From a checkpoint of a small transformer trained on Wikipedia.
Size: width 128, MLP 320 GeGLU, 6.3M parameters.
Architecture: LayerNorm before each block, learned positions, no biases in attention or MLP, untied embeddings.
Each number is 128 + 24 x the weight over its row's rms, rounded and kept within 0 to 255. Layers, rows and columns count from 0. The size above them is the row's rms in percent of the matrix's.

# layer 2 MLP up, 320x128, rms 0.0687, rows 283-300, columns 0-127
size [ 99  99 102 122  96 104  85  92 113  99 110  93 125 104  99 109 102  97]
[[174 119 138 146 134 134 135 130 131 122 159 174 121  89 164 114 135 149 104 159 157 133 129 118 103 105 137 130 158  99 124 101 134 124 103 122 173 110 132 161 131 126  97 138 152 121 117 171  88 123 132 149 115 175 142 108 122 117 123 101  82 128 120 101 123 131 106  88 112 115 123 134  86 107 119 117 152 188 138 120 136 172 124 107 142 159 107 149 103 126 107 162  96  98 129  90 120  83 130 112 106 111 101 125 133 148 126 143 193  91 142 110  72 139 132 124 113 164 135 102 174 185 107 124 125 133 136 131]
 [137 132 119 135 167 139 107 169 118 102  97 106 102 155 151 159  87 148 125 109 130  77 134 149 133 125 165 184 182 146 167 138 104 144 112 123 126 148  97  86 123  93 100 128 114 142 163 123  93 177 111 151 118 126 127 148 162 110 129 141 122 172 134 131 124 152  95 144 150 146 148 108 124 148 100 108 116 137 154 159  91  87 118 102 133 121 149 153 112 140  97 137 155 167 109 122  92  94 102 135 120 109 156 113 135 133 170 105 152 137  87 151 113 134 136 113 131 124 102  81 126 108 122 117 127 164 118  84]
 [104 106 143 117 119 129 121 141 134 141 136 151 114 129 104  95 174 118  97 142 138 132 146 116  91 118 132 161 138 174 130 134 148 117 127 164 120 151 103 143 123 135 130 158 137 120  81 118 172  85  88 105 103 108 148 117  99 159 107 100 102 171 114 129 152 109 139 141 161 170 135 156 159 144 136 114 154 118  97 153  96  96  86 161 167 132 152 144 119 166 118 124 111 144 149  92 131 134  96 103 127 139  68  95 110 174 153 175 119 111 121 129 148 158 126 149 171 141 113 127  80 136 117 142 152 157 112 140]
 [142 116 107 115  83 137 111 147 142 113 111 131 147 101  55 140 165 144  93 135 116 110 110 128 135 156 104 137 184 146  98 139 131 139 133  97 101 155 134 126 100 161 104 162 180 142 100  88 151 107 139 125 121 111 138 134 146 138 135 126 121 113 121 128 103 129 129 119  81  86 133 137 135  90 167 177 113 131 106 117 134 132 152 123 123  85  93 130 175 168 119 122  77 145 174  89 115  93 113 136 108 141 106 144 133 129 140 185 127 115 157 135 143 166 117 138 121 147 133 129 150 153 122 103 123  82 136 116]
 [117 133  88  72 122 108  89  93 109 138 127 179 102 148 169 147 130 116 131  97 150 155 151 137 110 134 115  76 139 115 123 117 197 124 127 142 160 125 137 141 150 149 114 110 156 135 118 119  75 131 132 150 135 137 144 141 105 104 148 102 120 112 124 144 122 116 120 119  95  88 115 110 160 122 127 136 116 106 120 121  64 156 146 155 161 181 136 144 131 142 149 150 150 106 119 170 110 152 148 151 190 141 150 138 141 130 145 142 136 143 153 158 109 148 155 108 153 116 117  99 121  59 129 121 111 125 130 111]
 [ 92 129 110 103 141  83 109 139 123 132  98 118 118 145 120 111 148  96 109 135 132 100 157 159 157 163 158 146 102 120 149 135 122 122 150  86 116 108 130 132 149  86 115  88 157 131 136 115 138 120 108 117 143 156 173  88  83  99 120 177 137 129 112 129 139 138 133 150 119 123 173 175 132 155  86  57 136 108 142 137 113 117 123 189 139 146 134 167 115 117 112 150 149 160  82  93 100 140 117 137 128 146 114 102 123 138  95  93 156 106 112 142 135 121 127 125 148 139 145 116 157 130 110 139 148 117 177  83]
 [119 131 132 139 178  91 137 108 138 168 129 114 114 161  94 120 140 123 142 102 122 164 139 135 104 140 128 140 112 118 142  93 126 143 140 145 102 126 125 139 122 109 133 133 105 153 180 154 109 143 102 150 102 103 134 135 122 102 127 106 106  99 121 124 161 146 163 157 139 107 124 121 159 110  84  77 113  87  81 127 102 108 146 142 131 144 162 120  77 134 123  87 184 160 163 101 143 130 133 139 133 149 136 131 133 133 134 114  98 140 125 171 195  68 132 118 115 129 125  96  73 134 103 153 138 171 137 136]
 [ 99  92 120 150 151 136 128 105 108  73  75 134 111 123 149 120 114 131 127  84 105 126 130 148 140 102 134 149 134 116 136 148 119 103 134 107 126 140  79  96 125 128  70 149 122 104 128 105 144 139 130 144  87 101 148 131 118 119 129 135 136 159 114 134 150 165 139 179 109 109 113  94 135 108 126 133 116 137 143 104 119 123 171 100 141 169 137  57 137  99 158 101 145 103 164 171 144 138 144 131  79  98 117  94 121 138 137 112 125 141  77 173 141 131 145 148 119  79 107 135 174 138 152  98 133 115 119 110]
 [ 99 133 106 116 128 135 115 117 139 110 131 129  97 116  93 113 140 115 149 140 108 123 183 162 117  96 151  92  89 154 146 118 143 125 114 124 118 178 141 139  75 165 170 151 150 141 101 127 154 114 127 160 190 171 125 125 136 132  89 142 146 140 122 151 103 117  96  58 126 143 143 152 137 119 147 114 139 146 115 131 104 134 114 129 157 100 132 130 147 121 144 145 137 138 101 112 110 108 182 105 121 114  99 113 149 139 113 165 165 129 163  84 103 142 139 146  92 139 190 135 109 161 119 160 105 143 115 143]
 [141 167 143 154 114 129 111 107 108 150 126 131 139 132 150 159 130  89 153 132 127 120 136 129 127 151 107 111 127 116 147 130 132 130 178 108 145 141 121  86  77 103 118 131 167 161 124 120 133 147  85 129 118 120 139 126 111 149 126 125 119 127 133 120 127 122 126  80 111 148 100 154 155 117  98 180 138 180 119 114 114 149  95 122 103 138  88 154 103 135  88  92 160 107  87 173 105  86 131 144 154  92 150 142 104  88 118 140 177 166 164 123  97 130 157 142 163  95 138 156 125 146 114 119 113 178 141  84]
 [155 124 155 102 111 173 122 147 121 130 139 109 154 110 146 145  49 127 161 187 100 154 113 138  88 101 142 114 134 159 175 152 115 152 137 118 135  90  90 124 153 142 108 116 149 132 166 122 101  99 122 158 143 119 146 104 103 117 120 160  96 148  99 143 142 153 167 119 122 136 143 110 112 106 146 117 117 112 110 166 137 134 107 108 117 114 129 164 123 130 125 145 100 142 118 115  99  86  95 131 116  89 219 150 135 123 145 104 128 119 127 119  96 118 143 109 104 133  98  96 144 135 145 113 127 106 159 126]
 [163 144 149  90 109 165 120 163 139  87 115 132 130 138 136 153 165 110 127 145  93 135 120 147 142 112 137 154 132 137 128 157 125 116 156 113  93 136 150 126 145 136 131 159  79 117 151 160 127 110 133 141 150  98 143 140 114 166 138 169 147  99 113 147 120 110 123 112 141 136 104 122 145 175 120 138 153  72 112 115 120  96 159 118 147  94 114 131 152 131 157 117 108 144 112 113 119 166 109  94 105  99  89  72  86 118 150 174 151 106 104 145 109 105 109  67 119 128 115 137 130  71 104 170 146 119 119  98]
 [165 126 111 157 102 160 122 118 110 107  97 121 155 110 102 143 129 142 170 126 156  92 146 132 134  96 131 180 128 127 156 171 149 114 115 153 104 139 103 142 139 104 137 161 146 104 134 126 125 138 101 121 117 115 137  96 124 145 153 128  74 121 135 133 131 115 146 111 114 146 158 173 148 149 107 142 188 124 128 132 118 154 136  86  71 100 115 134 148 124 142 158  95  92  78 107  98 155  91 138  91 121  96 146 133 162 125  99 157 160 166 119 151 117 151 125 108 168 109 119 109  84 106 149 153 102 138 143]
 [121 150  78 127 121 141 111 109 127 138 163 135 123 123 118 125 169 112 167 128 135 131 134 112 125 167 156 106 117  87 115 157 118 106 146 166 138 124 133 102 120 116 112 105 115 135 142 127 146 149 115 125  89  82 127 110 117 147 124 124 131 141 120 107  93 140 167  93 115 122 164 141 199  87 137 124 135 120 163 114 115 159 148 113 148  49 133 120  66 123 123 116 127 128 120 133 146 105 108 174 123 149 197 102 109 149 164  86 129 136 139 114 146 158  95 120  82 123 111 147 160 109 128 135 148 124 105 112]
 [177 142 152 103 139  90 107  92 130 164 155 104 113  82 124 101 125 111 114 148 104 112 167 153 146 105 133 149 129 103  98 114  73 134 122 138  62 142 118 155 159 134 132  99 129 114 115 138 137  93 164 131 119 137 120 110 133 152 146 141 102 139 117 112 153 170 103 137  75 158 107 121 155  86 152 167 112 188 112 131 115 113 135  92 139 112 133 100 124 136  99 147 167 110 108  91 123 105 148 136 143 141 130 139  97 110 124 147 140 162 123 128 133 150 172 123 142 128 131  95 142 180 124 121 122 121 102 171]
 [124 146 160 137 144 118  99 153 106  78 102  96  92 115 129 137 141 117 120 166 152  96 140 145 174 168 111 149 153 173 111 126 115 185 140 123 120 137 147 159 140 111 113 107 133 134 129 146  93 139 146 151 136 132 122 112  90 129 137 137  94 131 120 134 152  99 136 147  81 138 142 129 125 129 110 119 100 143 115 141 116 121 138 111 186 121 164 173 157 209  96 134  99 133 135 132 110 146 102 146 121 128 121 126 152 103  97 126 115 140  97 132 134 157 137 150  88 131 130 161 159 172 147 148 159 118 181  88]
 [176 110 141 135  92 150 138 117 138 153 138 128 110 135 123 134 103 152 103 173 118 130 125 144 140 138 162 135 110  90 119 109 127 108  61  90  82 163 106 131 105 111 151 102 138 121  78 123 191 121 146  99 102 104 145 140  97  95 110 113 106 128 135 126 114  78 165 136 120 157 130 149 131 126 106 139 107 169 119 125 134 119 152 148 182 105 140 141 157 117 140  96 140 103 130  89 135 131 123 148 128 109 156 114  68 135 105 111 131 110 131 120 124 139 126 148 112 137 147 187 111 130  66  93 120 114 130 115]
 [168 111 126 129 113 130 113 166 142  81 129 103 126 135  51 119 134 142 130 142 136 128 140 171 132 163 142 183 152 115 131 140 134 151 126 115 138 142 109 101 120  98 154 165 112 136 155 137  88 120 163 116 119 132 183  86 113 129 143 105  97 183 120 139 172 120  98 172 112 107 132 140  89 146 157  87  76 110 143  90 135 166 107 126 148 119 160  96 114 128  89  95 122 124 132 166 136 134 157 127 128 128 114 156 132 132 115  92 127 152 141 143 169 157 140 131 108 134 121 142 126 141 141 126 113 139 120  88]]
# layer 2 MLP down (transposed), 320x128, rms 0.071, rows 283-300, columns 0-127
size [102 103 101 118  93 111  78 102  97  86 104 100 115 105 104 100  91  99]
[[158 147  91 151 157 139 133 123 142 127 111 156  94 127 145 147 112 148  81 120 102 125  60 128 129 139  80  84 117  87  95  96 132 138 134 117 140 145 155 151  82 122 116 111 135 125 148 114 103  97 138 140 157 151 141  89 111  96 142 132 111 137 133 139 135  99 105 141 133 120  96 116 153  99 143 156 117 166 120  94 127 116 157 118 155 146 110 126 105 143 139  97 150  81  79 138 133  98 160 116  97 106 122  87 149 169 179 102 140 120 142 130 169 136 155 129 142 148 110 146 128 169  91 157 107  98 140 126]
 [105 119 123 125 110 153 121  97 122 118  99 115 118 154 114 178 147  98 121 102 138 149 121  92 124  92 179 185  99 137 186 112 105 151 147 153 155 143 115 109 134 110 128 142 128 103 139 146 103 110 133 122  77 121 141 118 171 118 153  95 143 137 175 150 138 116 135 105  98 124  90  85 125 144 114 157 157  99 130 158 129 147 147 116 125 120 126 138 141  77 127 130  89 169 100 112  86  63 112 125 116 136 119 104 105 103 145 110 123 148  99 153 129 128 166 133 144 125 114 112  93 123 135  89 130  88 102 120]
 [109 121 114 158 120  87 166 120 123 176 120 154 103 134  95 127 115 148 139 117 147 133  94 116 118 108 124 129 150  64 123 123 153 126 131 172 128 169 112 122  58 125 124 148  77 151 138 144 150 105 110 113 130 135 121 128 146 101 122 129 161 119 134 147  94 130 141 142 123 150 108 127 138 162 133 172 119 117 126 127  97 105 176 102 137 112 186 137 138 134 170  91  92 122 173 116 104 157 153  96 170 167 127 119 128 103 126 125 128 151 139 157 131  86 158 106 159 150 132 111 108 123 131  86 166 156 139 135]
 [146 153  80 141 120 150 129 106 125  91  83 151 140  95 119  90 118  93 110 148 134 141 151 151 108 166 143 135 173 121 102 112 102 153 134 125 129 129 174 125 122 102  98 130 162 144 103 134 157  97 128 127 141 113 132 101 100 120 129 167  82 156 130 135 119  95 118 111 153 131 148 115 145 115 163 134 108 119 161  76 110 120 154 138 110 145 120 103 184 118 134 114 113 102 144  99 147  88 153  96 134 134 157 102 149 153 164 183 112 139 173 142 116 139  99 186 142 144 123 130 130 151 112 163 104 116 130  93]
 [117 139 131 148 101 115 171 112 163 135 140 135 134 115 163 159 109 101 133 128 100 123 163 140 126 147 119  79 140 107  97 164 152 132 147 107 110 108 110  92 136 129 113 179 132 117 116 152 132 169 137 127 129  90 136 147 127 147 160 117 107  90 104  94 143  88 163 141 166 120 165 143  98 127  97 178 116 140 141  89 126 130 124 121 139 111 137 109 135 119 117 122 100  81 179 144  99 126 127 123 120 148 177 163 120 148 151 128  99 136 148 124 109  91 102 129 107 139 132  93 135  85  82 121 162 163 108  75]
 [161 141 140 124 119 152 130 141 136 138 169 144 163 114 124 121  94 103 100 163 148  93 141 144 120 161 100 167 109 153 106 183  88 118  89 142 149 169 171 139 157 126 130 160 161 162  78 139 136 130 151 159  94 140 156 141 101 139 107 167 109 124 118  99 138 111  93 112 126  98 126 121 166 140 101 121 145 148 128 122 168 112  80 109 144 145  94 108 119 159 122 137 147 133 143 134 108 106 119 106 122  91  88 133 135 127 134 133 100 156 172 154  90 135 131 131 101 142 151 150 109  96 174 153 105 151 122 133]
 [125 173 128  93 157  91 154  80 109  98 115 134 135 136 175 123 144  94  85 124 106 147 136 128 107 134 134 182 148 167 150  91 116 110 156 152 145 118 152 125 120 123 164 155 117 143 183 121 134 131  88 155 105 117 140 114 131 145 110  80 132 124 155  98 143 118 110 127 135 182  98 124 121 106 104 123 137 147 123 136 110 144 124  96  68 166 138 107 125 133  98 102 164 116 183  99 106 138 134 122 171 141 117 115 103 112 160  95 111 131 116 140 141 100 113 138 122 144 137 122 103 157 145 138 164 129 164 161]
 [145 151 128 103 185 149 119 122 130  87 109 156 106 122 145 145 167 134 138 106 137  67 133 107 132 119 126 138 111 124  66 152 131 131 147 138 111 104 101 107 106 102  95 138 131  87 106 119 106 178 137 100 106 159 115 164 136 134 155 126 171 164 133 127 138 134 125 124 111 117 115 124 106 152 150 141 136 148 157 113 126 175 169  86 154 142  86 126 163 108 139 120 155  99 144 138 152 105 129 121 128  92 126 106 173 145  95 135 149 143 107 124 142 116 185 107 117  87 112 141 152 128 123 115  91 102  89 161]
 [119  95 138 146 165 122  96 127 115 138 124 115 104  95 141 112 126 132 165 138 108 162 179 131 133 158 179  89  75 116 139 113  90  93 144 116 130 133 127 117 110 141 150 128 100 126  68  98 115 117 150 108 163 131 133 148 177 158 102 102 142 148 123 146 135 139  79 108 118 121 131 143 151 125 151 126 120 108 133 133 103 116 125 139  94  92 145 133  92  95 115 134 144 164 119 131 113 120 132  85 158  70  82 120 157 165 116 157 149 145 185 158 116 147 120 131  95 147 141 145 131 170 158 144 123 141 135 121]
 [ 93  98 137 124 100 165  88  74  81 120 122 160 135 160 130 158 101 118 171  94 127 125 128 129 136 135 113 120 141 119 134 159  87  93 116 104 148 142 158 151 104 119 101 132 112 138  88  95 103 142 108  91 112 146 101 131 136 148 130 137 139 107  89 131 130 122 118 141 120 111 132 108 142  98 105 168  98 119 141 149 124  97  86 144 131 105 116 168 114 180 149 169 124 113 159 145 135  78 129 128 109 130 140  92 117 139 105 140 120 184 180 103 113 130 127 150 149 107 110  85 164 159 149 143 152 150 137 117]
 [119 154 136 117 117 132 156 172 125 195 118 137 106 131  82 128 107 136 107 152 129 195 156 124 125 126 164 112  94 145 169 125  84 144 134 139 109 167 143 112 112 190 127  87 116 164 111  98 100 110 106 143 119  91 119 142 127 108 146  96 117 147 163 138 158 114 127 135 110 128 149 114 118 131 174  96 128 127 119 133 186 124 119 120 119 156 166 134 127 130 117 135 113 114 155 100 141  98 147 143 132 100 166 117 114 123 166 107 102 102  93 129 118 130 119  97  83 106 154  89 176 134 124 136 144 129 114 136]
 [100 132  87 127 105  96 152 100 124 129 115 127 125 145 152 136 126 124 154 122 158 145 104 143 135 127 134 103 124 173 118 159  76 106 129 138 123 153 175 177 157 119 127 125 139 162 127 112 161 123 143 143 129 125 151 116 143 143 103 102 126 103  55 139 138 136 155 149 107 102 143 146 134 171 129 175 165 136 111 137 102 131  96 148 145 144 108 103 142  86 166 141 142 146 176  81 154  78 130 134 100  73 111 143 128 106 134 122 166 126 115 132 171 139 137 115 108 170  81 117 135 148 124 149 136 148 155 126]
 [105 108 127  98 119 104 146 158 162 126 148 116 124 136 111 135 122 114 155 122 138 153 136 146 107  80 134 125 157 142 107 149 137 138 123 159 126 149 125 116 140 138 128 195 146 110 122 171 129 149 113 149  92 138 118 154 120 117 109  99 144 107 167 122 121 125 131  92 136 131 109 104  76 172  47 135 128 116 132 168 136 125 131 111 136 127 148 126 141 118 116 159 110 154 136  76 190  91 154 150  99 148 123 132 116 114 135 144  93 117  81 134 129  69 108 122 152 199 147 116 153 140 122 157 123 127 130 115]
 [133 189  98  91 109 114  87  95 130 151 158 156 121 123 173  98 126 135 158 119 114 127 144 108 165 150 141 130 103 144 124 139 138 153 147 169 128 160 148 102 134 104 103 104 157 134  96 100 141 129 148 123 152 129 150 120  92 146 135 131 178 129  95 102  93 116 134  96 121 132 162 140 115 138 138 107 113 125 147  99 107 146  99 140 141  72 152 133 111 128 109 125 119  94 102 122 114 145 155 162  85 141 161 120 124 147 119 137 126 167 103 105 162 146 132 136  66 109 115 135 134  82 175 165 114  88 107 115]
 [150 122 131 105 155 105 115  80 119 106 128 115 147 133 107 153 131 132 134 127  96  78 150 130 124 153  92 150 127 136 140 115 133 146 123 135 106 140 107 126 172 159  90 137  58 114 115 136 133 147 130 157 105 146 115  89 153 138 138 112 134 158 118 119 135 149 139 111  62 176 107 164 150 147 129 143 148 149 152 131 154 134  96 145  61 117 165 123 153  86 141  97 119 111 129 100 101 162 152 152 157 118 135 104 103  95 132  94 123 161 114 163 124 106 149 141 129 127 172 152 124 118 125  87 173 103 143 137]
 [116 115 143 106 130 142 163 114 123 146 113  99  95 100 148 118 125 126 109 153 152 146 138 124 119 157 155  68  98 135 164 138 141 155 103 124 135 108  98 128 153 130  71 118 124 128 112 152 113 100 146 123 145 144 140 161 123 137 128 138 122 107 136 165 142 134 144  79 146 127 127 167 135 119 136 127 144 165 159 134 155 165  95 113 109 136 122 149 161  88 122 143 172 135 150 165  99  65 127 124 173 138  89 150 148 109 151 136  70 111  79 142 163 166 124 132 118 139 121 171 181 116 150 121 137 140 162 129]
 [114 105 120 132 118 105 139 144 100 127 134 117 106  88  99 157 127 134  83 106 110 152  86 114 138 136 148 116 131 136 133 143 144 114 128 135 125 146 127 143 112 131 128 138 100 124 100 132 158 130 126 157  91 137 112 145 153 136 156 112 122 117 105 113 141 134  87  96 133 108 152 127 162 126  92  98 121 101 138 127 118 164 149 176  88 147 121 106  98 120 123 162 100 166 135  58 121 109 168 121 105  70 117 148 138 143 100 128 170  92  71  67 127 158  93 173 158  95 135 154 118 119 132 147 159 129 154 153]
 [154  92 101 112 114 134 140 131 137 123 134 106 127 123  42 155 138 103 140 126  96 132 117 177  98 142 125 149 147 146 156 159 139  97 103 139 128 130 104 104 150 107 117 108 132 136 100 113 141  73 152 102 114 131 157 138 118 140 154 113 160 108 106 139 128 112 123 134 113 102 128 120 127 141 116 128 127 156 130  89 166 156 123  85  84 161 179 108 144 138 149 121 184 128 122  97  79 110 108 107 154  92 123 169  90 121 137 137  93 104 164 140 135 113  97 188 117 139 153 113 140 126 139 105 118 142 106 109]]
# layer 2 MLP gate, 320x128, rms 0.0727, rows 284-301, columns 0-127
size [ 93 105 115  86 107  86 101  90 100 104 101 122 102 106 114 113  87  97]
[[151 124 134  95  91 134 123 125 124 125  91 117  93 143 100 119  89 150 102  94 130 134 121 178 139 153  90 135 151 123 100 134 148 125 116 149 124 177 126 130  98 157 175 138 120 147 128 111 129  94 151 113 137 171 150 125  60  88 153 142 107 113 116 117 124  82 148 136 121 104 112 168 119 152 143 129 131  62  92 140 107 168 119 151 121 113  91 129 149 168 118 117 125 112 132 152 134 141 148 121 144 122 138 149 159 146 132 133 166 121 189 115 138 166 140 119 134 110 114 178 134 134 111 117 151 181 109 121]
 [103 121 171 117 137 158 163 134  81 122 132 109 161 140 143 123  84 122 113 180 118  86  99 136 162 152 132 181 132 135  94 141 177 104 125 133 145 120 102 120 103 107 185 136  95 144  68 152 122 113 117 111 130 142 160 118 130 111 148  84 127 147 115 117 165 132 104 116 154 121 110 120 135 133 126 136 167 150 100  99 134 129 129 116 119 134 142 157 117 164 109 153 116 130 128  86 141 113 114  73 120 119 106  82 124 120 124 168 121  96 122 154 119 146 155 117  87 133 122 130 119  91 120 142 134 115 144  61]
 [158 178 142  98 110 113 135 134 156  88  95 143 121 144 100  94 147 143 115  98 117 138 135 154 132 133 105 126 155 110 109 134  92  92 103 115 121 145 123 156 137 100 116 173 116 111  72 126 142 116  74 101 111 121 136 136 108 130 145 148  79 160  88 120 146 107 112 160 135 115 149 114 109 121 114 102 114  95 124  95 186 169 103 120  95 141 117 159 134 153 102 129 177 130 146 101 120 136 130 105 155 129 107 142 119 150  91 160 146 140 153 171 169 134  93 147 130 120 109 173 119 121 139 167 123 121 156 148]
 [111 148 116 124 157 139 183  85 147 118 127 112 152 123 116 105 128  89 148 173 142 121 137 144 117 139 135 150 106 106  71 122 193 105 141 128 180 129 115 144 111 116 134  78 102 123  76 143 103 127 152 109 133  92 150 156 103 154 150 119 125 111 170 126 166 128 130 101 109 117 141 189 152 136 146 111  84 157 170 115 112 147 154 133 132 104 125 135 111 120  92  92 133 140 135 112 116 124 109 120 161 116 116 179 124 141 110 129 139 117 118 155 128 157 125 135 129 134  99 133 111 173 134 143  82 101 147  95]
 [113 186 134 127  91 127 132 105 121 104 108 151 141 141 137 100 170 131 113 102  68 119 146 116  92 124 133 101 154 131  91 112 156 132 113 110  91 112 141 156 121 148 134 128 106 140 147 126 141 130 135  92 110 141 121 113 120 158 132 111 138 186 109 189 103 143 140 133  99 115 127 135 108  69 178 124 123 123 149 101 144 128 155 102 125 139  83 182 132 105 134 105 100 105 146 128  82 111 131  87 130 108 122 127 139 113 124 131 123 144 117 184 153 150 150 109 160 158 159 127 122  79 112 171 148 143 129 138]
 [ 97 128 160 125 129 139 108 161 115 143 125  99 185  99  91  90 158 126  87 138 126 103 135 149 116 120 107 146 139 118 136 129 122 177  94 157 113 101 174 127 129 129 118 108 116 157 103 165 147 108 139 149  82 119 126 106 137 136 102 112 150 133 149 167 145 124 113 139 128 154 138 175 167 130  96 157 114 110 153 172 135  74 122 133 148 103 120 135 136 106  87 120 131 177 118  91 175 114 137 154 153 109 132 186 144 128 134 135 125 111 133 143 129  74 151 112 127 131 119 163 107 120 125 133 156 168 107  96]
 [156 137 143 128  74 133 103 100 151 153 153 127 136 114 121  90 134 141  87 121 147 124 117 140 132 166 104 132 165 151 178  93 170 121 119 145  93 121 138 116 109 162 137 164 141 128 150  88 122  74 141 140 140 109 149 121 135 119  99 140 104 110  98 152 108 120 130 108 113 109 194 129 121 132 151 125 118 122 122 145 125 113 123 145 121 120 194 112 145 176 125 120  90 112 107  82 130 134 110  65 125 132 123 146 105 171 149 133  91  89 153 145 121 180 108 117 145 132 125 101 139 110 129 102 144 136 119  86]
 [117 146 160 149  85  92 108 167 125 136 134 173 113 125 114 101 106 129 140 141 132 108 158 140 124 156 138 112 146 112 107 100 149 137 122 151 117 202 112 120 121 112  89 139 150 155 100 106  95 123 138 107 150 181 120 141 139 119 120 127 120 137 120 164 143 125 105 104 107 133 126 175 129  94 103 136 161 139 109 139 141 121 120  95 108 116 107  69 134 152 107 156 158 100  83 132  95 153 119  83 118 139  98 132 117 190 120 138 111  89 107 168 123 135 114 108 113 152 141 120 129  98 156 116 158 147 109 185]
 [102 165 151 134 118 123 115 141 120 135 105 110 141  73 137 121 161 112  86 121 141  96 126 151 129 140 137 115 136 124 124 116 139 166 150  91 105  71 107  94 112  76 150 137 132 103 133 138 138 123 130 127 145 154 147 123 105 196 109 120 132  94 143 146 154 134 161 134 170 122  96 101 132 131 148 110 139 133 134 124 151 136 132 116 102 141 116 116  97  87  72 111 167 103  92 111 100 117 122  91 135  99  72 178  91 120 121 131 140  97 144 138 154 101 139 112 145  76 134 131 115  87  98 129 131 156 113 150]
 [130 154 127 185  92 159 145 127 133 170 149 128  85 117 115 159 129 161 153 130 115 125  74 172 134 164 118  75 145  69 132 163 112 160 127 130 141 154  90 161 106 122 154 123  86 110 184 117  67 151 130 125 144 146 121 150 100 112 161 141 136 163 143 170 151 118 125 121 106 136  84 134 113 170 180 117 111  96 137 131 131 149 112 115 127 138 109 128 115 117 136 114 166 143 104 132 107 134 128 160 131 124 121  94 149 132 104 124 121 134 142 138 148 138 135 130 161 136  99  97 102  99 127  99 114 128 113 131]
 [120 104 178 158 126 132 133 152  99 116 132 138 142 141  84 171 134 158 134 149 148 151 151 100 142 119 133 104 138 120 121 114  89 113 170  87 128 169 167 161 101 131  69 115 134 134 115  93 144 121 142 131 154 158 149 105 139 100  44  97 124 106 141 105 140 130 148 138 126 176 158 137  77 117 103  85  86 149 119 101 141 134 114 149 120 111 119 136  97 127 184 125 148  91 143 133 135 126 141 139  98 130 118 147 116 148 122 135 148 113 138 154 165 107 138 165 137 136 122 133  95 132 103 107  96 131 148 117]
 [147 133 143 143  99 116 103 132  77 105 100 144 145 122  80 129  67 123 105 113 111 107  69 158 104 124 123 128 157 140 147 135 128 112 168 131 121 131  98 114 122 108 139 100 132 122 122  95  94 139 165 165 127  77 167 158 108 125 109 130 107 174 151 149 114 126 156 141 133 144 157 140 138 151 149 170 160 154 112 157 130  94 144  98 147  96 148 135 146 110 120 108 128 118 115 131 152 132 123  94 120 138 145 107 137 174 128 135 108 162  95 122 108 152 165 177 108  81 128 137 134 126 102 113 135 145 124  66]
 [138 107 135  94 143 145 153 142 140 143 114 131  97  74 144 131 120 141 136 153 124 127 138 186 116 138 131 137 141 116 108 148 139  84 138  62 130 127 143 176 141 114 178 147  92 107 106 149 105 162 156 122 168  94 105 121 106 112 109 124 125 107 147 113 150  72 129 170 107 134 114 151 107 155 169 106 150  97 130 127 167  96 114 131 104 146 115 172  98 123 128 118 131 100  81 172  96 139 117  98 151 112 107 154 130 114 100 133 100 138 140 131  97 135 156 134 133 168 105 101 133 140 146 147 160 112  95 126]
 [107 116 154 124  81  99 118 116 153 136  93 144  87 129 146 148 131 103 128 165 130 121 110 133 170 116  90 115 155  91  89 118 126 152 153 122 107 112 105 132 162 154 113 131 146 130 102 102 129 149 173 134 119 143 101 151 136 158 153 131 128 125  87 123 114 143 148 164 140 124 146 116 108 140 174 196 156 126 164 161 122  88 153 104 147 180 102 106 144 137 122  79 112 108 107 169 101 131 147 122 129  76 132 155 163 135 102 126 123 118 159 144 143 125 113 109 144 130 108  83 144 150 148 141 157 148  99 101]
 [151 156 147 148 146 117  84 128 134  82 110 106  99 156 162 141 129 120 150 128 148  71 157 160 153 163 129 137 164 154  71 138 121 130 106 114 105 159 145 109 148 116 126 127 134 116 145 126 122 134 100 145 128 121 149 148 159 150 166 132 130 107 117 120 122 130 132 121 112  99 110 111 136 155  92 105 114 123 128 122 154  88 130 156 121 148 182 157 147 154 158 149 183 133 113  67  95 133 142 132  88  80 122  96 112 155 141 169 123 136 132 110 129 100  75 120 108  86 152 119 100 120 132  96 113 142 104 116]
 [180 148 173 107 110 110 132  88 133 109 132  87 165 162 123 133 109 153 132 115 142  99 146 125 121 133 170 157 141  79 163 103 122 167  98  98 122 145 104 168 134 127 139  93 168 103 160 136 135 129 147 128 115 101 173 108 153 105 133 140 123  82 126 140 130 118 152 162 109 149 135 150 127 116 134 119 134 149 143 130 112 158 120  80 132 129 123 141 133 101 144  82 152 130 162 136 163 140 130 168  96 112 126 116 105 131 138 109  92 138 169 133 136 159 145 139  96 150  98 162 153 133 120 110 107  74 176 100]
 [125 116 139  48 126 136 118 153 155 111 113 101 131  96  83 129 152 102 126 138 112 164 156 130 121 104 100 145 137 118 155 152  95 179 147 106 134 140  98 100 121 108 122 152 109 121 119 108 136 135 130 128 143 138 164  74 140  84 134 120 135 111 123 134 121 126 122 152 127 144 169 175 187 165 100 161 141 153  73 101 153 134 120  90 109 185 175 129 107 129 111 118  99 130 115  96 113 129 124 119 130 117 144 151 156 116 130 146 160 143 140 131 165 121  89 129 104 153 134 137 130 106  86 125 130 127  95 133]
 [147 125 123 151 152 113 160 118 139 130  63 148 105  96 133 111 101 157 131 112 108 147 149 137 128 130 106 132 132 117 116 127 150 131 114 161 104 161 138  92  71 155 118 106 139 166 134 161 103 143 123 111 121  93 131 135 148 106 165 114  92 116 146 137 112 137 144  89 111 132 181 120 109 172 131  86 138 107  95 120 143  97 122  94 124 124 141 111 188 155 137 136 138  70 125 167 147 160 132  99 145 116 121 107 133 115 122 185 132 141 151 137 134  92 136 127 173 170  92 137  93 107 145 109 133 162 145 112]]